config = dict(
    d_model=256,
    n_head=2,
    qk_norm=True,
    attn_scale=0.0999,
    bias='none',
    init='normal',
    optimizer='muon_variant',
    warmup_steps=0,
    doc_mask=True,
    train_tokens=288500000,
    steps=8805,
)
Each number is 500 + 40 x the weight over its row's rms, rounded and kept within 0 to 999. Layers, rows and columns count from 0. Numbers have three digits each. The size before them is the row's rms in percent of the matrix's.

# layer 4 MLP down (transposed), 768x256, rms 0.0832, rows 245-257, columns 0-255
100:484469517553499441504533543423510518563490550496480457520527442548559436535473487521500456478498457554547487498513545537497548546497454421536503578493500455501506547464461555512527547389478496476494501492496463542541490429480494482478515569447529506478532474518517497511508465508491479454501429505486469481464516461532517493467519526543496533502476553451508449496468533480507514505528492483469504540495512555591575444499436466523498540601497525493488479480442488492459522484539567544492556514510467453484473502530540487480499552476561547394569531592516528540452547504535549613512515436633513480468488460544506518483491488460464537488437569505518473431501451512485543521507574557537514597505583441519586486467505538569570564462489471509543505481543470500520538415521555
105:546506519524537559499503443531453441513468504468484581530487476529511504534490521513424431486483457440474461509505482488501565487412527562405523480551524539484497478426448477533466462432476543536497431512508515510416422525538536489466479518562508531490483487569450561546548435504544443483474469525455572438492489472565543471509492499479479488529464444559532444501538430549513452533509506518463505463490499616489441482457466530502486470506453502522536536516513520491434525525506426445606489511514442480492469559505599517532525547497536519538542488493490494489499508505511566466502546487559432582436408460531542498503462549484529496482487452450539485454518543475518478544539451466469505485469557491508530429537442562540490572469480516546507509600457508525455566440463493
100:585509519449618510469478525403548456421539497460482472532521529481515514538480517469538440466538461443497428477460464496495536472538507501471563503525522464551530466438524531518513492506456542464516433560481464476476467526532529430498463505504466585531459518522467515537495443463536506564473518471526545489506515527430599487464488427457483513446474537497486474454540546509592482490529547553459437541542423557504486476445475553421516591565463513491503488499512474440561456461464514530554448481472479443520506551449537477472568531497439441515559517547587492491451503501468452545561498442570568454511500561505518482523491480462556516491496513431466447438452490539443430481494513473471443469516510533451523524489455529473509606529513476519524471538491520470472511550497508
100:506503431451509460500396520493551506495457492492526501532557513516506517490499579520533471578515460562552492495437487452516460478509439469515548492572481523453446502444568542479543571500432487500403495520476494561435505485511525535478477551493455522504464526410531515542531468500536464429541520463538434498507515483467548541508499585517555525483478439520472515588511568500528486545543462506506554499452388461522472493449444500465446436485503523573438545545517514542457529470592536546473527538463499557444531558502482526524522434547406533540530447487500500531535456484477538529461514501507579457484503498444446535446491517602515497509505508469549534554514457451528475569458489517502467511489485496440467509503478534445576539543515528499551548456501504567535459472432463
102:513571473482515486472413523478530518501450492447509550515519469521478512404472483550468505438511495529472484430561471437470496495475556540470528477500565482507521425517432533556430514518455463460456451497508494537513444488564500491566498538536431579483564475509534533466578496516454511488557419477486515511535443510491438511502535483471502509506465465482475551447518511446460488501621429506524512550567528511555514489456508490486474466605405565491470498526556496499415522481521430488488468470462518527500516423471538566472470558515508551499614496539541457535526480539507523535516500573499459580510487497549560497557499519482425456470467495490464520504447514485506586496514509559495529457505459490493448528493498529545499533462476493443551482600526437432459472522491572
099:483495531528466511518477544514521517533482491562497517455458500473549500517518486480405454517512405543526548520567498506522521462567525471538484486435460517456526478529535484465505493473485470497518514501532554590531525507434484473500512507430553513507529603486477533468463410526535504475538485465542490482470436444559576484459521553514500525517501461517515481488465403470493563539475510413493536504586489468484455541427493548560487518466475509449457459487492510462498504555450554449520470509441473471459522502486478491454571491504545421499512474485514518512590446501502559487516547526540455474471502514474486452449523455510537448492434428467574468586456555455593463500436489493549474451472458452516509508507436495592463499599536437510547502415555556486514559469434440
099:508520521432461493492456468539516496523498488514499535477438475519530478432519574521462465478492516510562479548388529463466497451494513558565514560489570379487457475512493492543464509529467484461433455482486518529531508484497504504534464476521499580450456463462520407483566532456468529560499452564479574516508532533486543524485504483495491507540486544535477567500530514531552502527515450482447507479520443496478543452501502549471476571527489495500502533467404510492483480438506532520387478534514494586548469466522451540574509501517456479490550514487510500463492450481631494500537428532430495523559574517514554527514480482462522557510513611473450503520563482489542447554441549441476507432485547448414465515489454489494489501528518590479445535437492442516475503475540568
095:500432578470499567466534498595472493560541508546494511492516493519456511598444495508491525528478496476459494474546540438570503517518435503539566565498517489508463485525463526487527510542548530509534508506505564421533553546482554473447399477457529523548507508516506524535576465520498409489514583444503474509508508576505545543518522518489520513542481478515516528508511530517541494545465494501468511576489500439521581469509488508496463517494536519472605480541410516484494522564478461489541489466499534509447481525506477563548530474521544429514561478500561541521473542435439408498533544454503574508619495499495498411463460493540570458476467508500440508589449507461515465478590527496565476470487544459559459460576511485450539521423494460533522527441499505535511511515551542
101:513542456505460546516483532448483473493501637542530431544496517547499486417514499506526501542509513503523579497462498446486467469543477458555537515470554431535516478463600549446473527513482537509470575578531501479563438465474546497522540532509499477544433536569463553467499571437478436532440520529522506431536504448488499527513570483584496481506517468550470488492466474505582495491442548467553533424543545438494544495435502543502512484486510499548479501422534503517528544446511487464453478579512426523442492565554515553463453446560475493455511566503486477478500495474493482459492493579604477494525462468532461517507470460437472487536515474430461448486453473474462504474533456530538453439576465520435562519603447511521495486496467509494478502522484536542518520551513536
102:511564521516477488537423465580496499533483505532464476508511489479543502513513534441529501497497543479474500585494513477460475540546519464514548448499456521492475555465571536520425463516496478535538417508417485488434449442514462513495458633435527508426449491495495543477462520629522501509454533492505540421502473490513516597445542471527561461506539468468471522540513501429486525483497448437518509522525522538484504510508485482494426553519513571473512483446540574496583474489488514446463520518590517471481479497497501549524522444458466502519509470513468538441539518543508454512411523543524525445503539518523481563484559524481545481470528458489554427601530485428449425494499458501486487443455523558485438506473452481447486473460591510538479479541580561492500536471431523
098:563536472493502454513445539524521412432561546437494403503502482438471433503538479482522516485549470465510494456495476542497519404524476624507546473441560496498491459466487579526486517517491484551537582533497476497549545480497479526455513593545541453544497479505527414457511552579492502560526527428460505484581498506489591468572473480467411478490452514503404562463525492547442503470453446524507531534491526540443529545442472483466536503520459431491470534432517538517522539518538492567461486528552529487497471484495469503442482479481524496514496549531445477525524449527499579479501450447484537461498536522587499511452491481504465452528454520494537438563556503468438440414535471517506514499521522571450527478529538464484477497461523461449564463493459504461513517519553513
098:523537461519482417501499522544507517454533501480549462556462411494525506523510587440516514544468419498544488626541454497396520509510491505557498514540431490452551503509532458593529515561527482513441552529514495530455521549478440497526545501593570517526471386582528500535488481515541527573531488469543477528555542490485531462540531453427492510455488414495489480475429493494543526417444487540516520510504496489537445490443541467487498532478524486410451495538532506524557543507484527482516534508436486459490522539461581490487507466506472472497502470461440410430479513512462478564555458591442494529507520460509462558434480457511490497479482508489469472506530483462474455403555492442443504493520529514531529479440549533437461513453508500475542522558521499538473536472521515
102:554475466524486425543535474430578458486531603514532520456496468545574509448503532497444466543462479556486483511433473498472458488485415551523482506442487451515435530537474474474473438503503527488472453485468510472510435477518553459514475452553500492488526482533594496531505435480480515485508456390606475500518512540507499513407487510481461487512431489502520542511559536512540525502466389482509531569432458477529499545504458508539526494494496532536486493517379490535464511538443529583511474618479574545470506534459486524499479505475524495496538590432494489498486553499418480469552501509467498519506476516472594496510489515507517479536474446524484538566469492500521520528566407560496457545444487467577486516470553499534448517507482575512439509522461469470481487452482431
# layer 4 MLP up, 768x256, rms 0.154, rows 246-258, columns 0-255
104:493501447498502521462511470541467475509550512516483471502464558433484475548537539523517471498539517514480510542464412499444495541516528472458499472553515561506420423496487509483462478458428457509548507451462493501481432447551492438486532569456479579481571499488496562477473544548533497483583534424486542456577481552507466494545463516420496527521515516595504452500511529554450483489549440514507534514491499542556498525526527476489487457567447616453489488556448518444448473553489506491544465478562543482448537518496535478482502464479506492564563503526567456521505522550529473408468503446475513510482418483462531504535530513592453404485531474448500544427532541469460516601522414519523468433485545441551551415485508463478447521475510495561523532519557453488490512494492491
101:562527485448500546485447524462473520557556413544556552504530448445541486409474473494466552511465520573524442525480530467490476491465471527441417514498422483537489506496512445461495529486497511628487546548468523554488430510596576510480545560515494457488489435480435518509429490473483514536464544464486559516475495488515482480514478507535427511529476512469503540563467491491505596535480546489478472515501528449546487509469541529535433540446473470501535530486480465560523577464479462466449522532466462547487560466472468558530518499517490507496473426491524550502554510567560511519571505436459404559461510484544510569493554576542511481538542486509541485458471529458404505524535464538491580568441577529470461500437531548531523494461499537460475481489494544511493474441507463
099:544443425613543518529503504487480544556522460408481545485536509526519471454434432480545432533577485520442491504484512556436455447428405449610559529511478541486528518518517509516474511554497459515406428420481535550557455485513508479487471555474473491441570554509553514518520545493556495534490494492530528501457525451508461563542556489525514552460525471484463490427467489504490568499495475465524497508474436526553487508473530475537482508429510476541552448476565452480487476494532467486492527544503438532494489555523534496504586440439478479482489463518503516464522453440522502422491502446472445459463483503500535543439555473487529601506515512528458523410459428436526480489531441518501538523559486466552532464539521517477509525503518552482535553488461542524510500410536534
104:549492501444473495478521498453541574539499457536547480507568492474475496513558432543513425460544484551504467447502489474534446516595481442391578501435430468506518486469446495490452485478493564508484495381479530486557487466467479527549457568496502486586495414482514472509441540484534522538564516551546487586442504492526441499470472504505485489518537549535488523509479473486431499548451482513538477511439549503500529531446523485537447480510464482535539496503483538490516418512534439455449495463559570540497595494511529505448454508451443489470517556522467483547452436570490511488536552457492506486509567539471490544542508521508465502520518460505370520505512519571462478479498503488573492466363463504491462483485541572504444545519461499487528481524463531526472501560558517
096:516542572481499461505573466495537527495516572531466477509517450519449522478446421504511524514410511443448439540490508413559461568448522472447551520477537551504498493485517467502468489485520462492506519427506464494442548531535496547492449521522466491582527483487492473489473465497453471479486470566502535531558483505516454432512512471529502495519449430414522484508522576561567507461517435509445515538478494465469535487502480567464498525514462503470520515484567530478497527442555455468456501475569568462563522508555543522578536522508448541437503465499487462458465571490516516455513511454476538576533554497497539558541564421550503493557546523501492523577514503628443518474450421448412439452491547482521509494514564439432504483464485473490494484577470454539526451556463530
107:473501492520483458504557521494560495431549432507502519497533478482520478572535538478474421497479509501413485504503471466491459541487542497498499499521489499443481550512505424530487512512490518534463486508536476467536563438537445478462467523347506496548474521554527499519484480438456473517453447477526509456517484563538464504449462457489429503493475513520410499551447576527474391543537515481503498533539494579525477545529545517469509543479459487480504481524495507527423530456462414561495518501523530385511565529498445532496548477561420483490479553546438436499430455531563534541481499428403561492521538549588517480550492582491551526437547528527518483531505491507538502539483452512501567573488470558520528462543520528505437491485518431516582476478494456534504465545528493
097:524522536455507487541451489561461452548509611535514516538491487473518472485513450479522497526547509477518445533538542592453519461458554539566509465505424404507485437461564393469516532527560552531572513549484486465457518489448387502489536439518474508527509506567534572521477547478469486502433540467458481518550483513498436461500554471526549478504491426528517558511498555502474506561497478513466528418493377480608554497523470476538501444570515584538440545537473477441521516537476468497511542483465506541549510595450520504468483499504447472513492499435466558509494489505522497478475456520460447529478537477489492485478528448463578489512496526547534423468492500549497506521561456483520503486522510506462473460476502455463471529426461430529455572531544447489498573476488493
104:487494522490511455514458502565520415448536535567475473590531554450516506506458559506501448475587563516466456535458527504446468488576502538504512512548450534490526494523556506461525490461525472557491507499539528490587505506486419546532515534454587503498544532556514574505462486491507482516427517562520488468524472395461549535518443477481537518487571538551377462504497531480561508442490507552625526488495496457443530462483484503479480511529556477507534551426438463443546532481553494516451445518517453513443441534516626466489466484449496539443490513444459505520454488449527507520537499509537498503540518476470483466486530500538526482569490490528477493459472423417507517496490430519524513441498477503523479480519505472402516503533441510492600479505465430426494513487497467
096:580520535515559521440498516404564550517490541458542494403501436486547583507505451516424461544481497541517466494519498503477521507537440497512514535544449534503485542441565486544504516481526500548502495560503465461533530441545485452499486467541549460492409517535435554501460480501509530465474442533598565526517506507476448475574527490423468562520445522497481474463507581544537487551528478565426537484525499510440500568481494503560462536539481478483487553561542562476531601496449486523499545520528486532479487501499463558459443554569457519554559488477493489482454491480461507499480447490517447468497426493474455480485488597505496588558558482530511483535486510440504477491454567514486429554514479556514544547481482480466555467527502469475554506457541448531396538539505458
094:508481534489467477585476528516487540515478540509505484507525507549516464506565540515521490524444486531436437531533466523483472513481510479551570469494541505503468563480486542580517491478534535515533596544584464492529503563454454540478518515528540507486585496460585463519505451588586525497534518458484500512558502487540602511560495540521483513565532504499439527430523515478514467492527467551447556466453499536529492544561450550545446486449498487525462502452455497529471520564541423543502536477503548512542468415463591474476436490516497487456467548523460524465483500548470528399566408539518457516451522505513533490482504412445478515533447518438550422502495528527460480496486565524438452497538466519480447456551539516455533542492575520542555448537510574511484559495536571
092:407501471562526523521556504473551493433575518502461464458520545551412583519457428501462485487495555525515471499450565479517542491427518494447467514503551469609504471563443474481490484524488470524531475467465440509458516467447542486483494471542548495499453525496546498470505467518524536534474494547515425461511414449497520493542481596489478528448486521568546526505493523471433524544549510460480498456471461447514556458478399502462514490451480476527538573494520491476498484496492477449550510502501444485534497509486533525478515479500502474434455557452458484578417479459495501433530508475469502461531490421533520530518488486469479498567543487504537547489520515578484558492521577594382498534458498497522351486508485538447569440518512486492530491462484510468515533410458484
105:472472533441570554571481480436581499508515545472480459513594501426554469512485485488419474432533529563510429534461491537519493529467552564484517471494453480543544540429484426495458525495467613500515500497536454506557531566497503458517537488484574555509514451510480472407488426538521469516498471537507463540435458509530543462478498538597541480489434464495521507501510521572455509585438482470523489505518446546444481424523434506550434506499523488457439503446527511546471496510451535504542426524499477423487465546513466445528521462451457460488511406474463481560544518520433510484432501496479437449435466566498483517538563520498502515502484484448457518529520462514443475551519500509608486478506517520519443501480537520494543503484540496521535500556474481470412513546473534
105:522525473533520514504473498487516516535573513467475470562477547566556484492530511508481535407481491459548470514538440595472476476420442486451473498488578497377551523520481490433538538460560546502515488555490397504537446559500538460548443560400484533496467534465518498471519603495571592490501459435451527513495479474538488475507576507469539531436492499449495520511475533439491441544516474527444445561404535476492489557484454536456536496530499457490532546422499498474523540438517468597503510447510471481554463514564488534468467435488482510446478479477485482486496476420496568562457492461464483512556516520479458519468488477586518545536470518491533429521484493525504540513466458556500530497495473515527512459449493553496465547413433494502479527451479498469558522509471513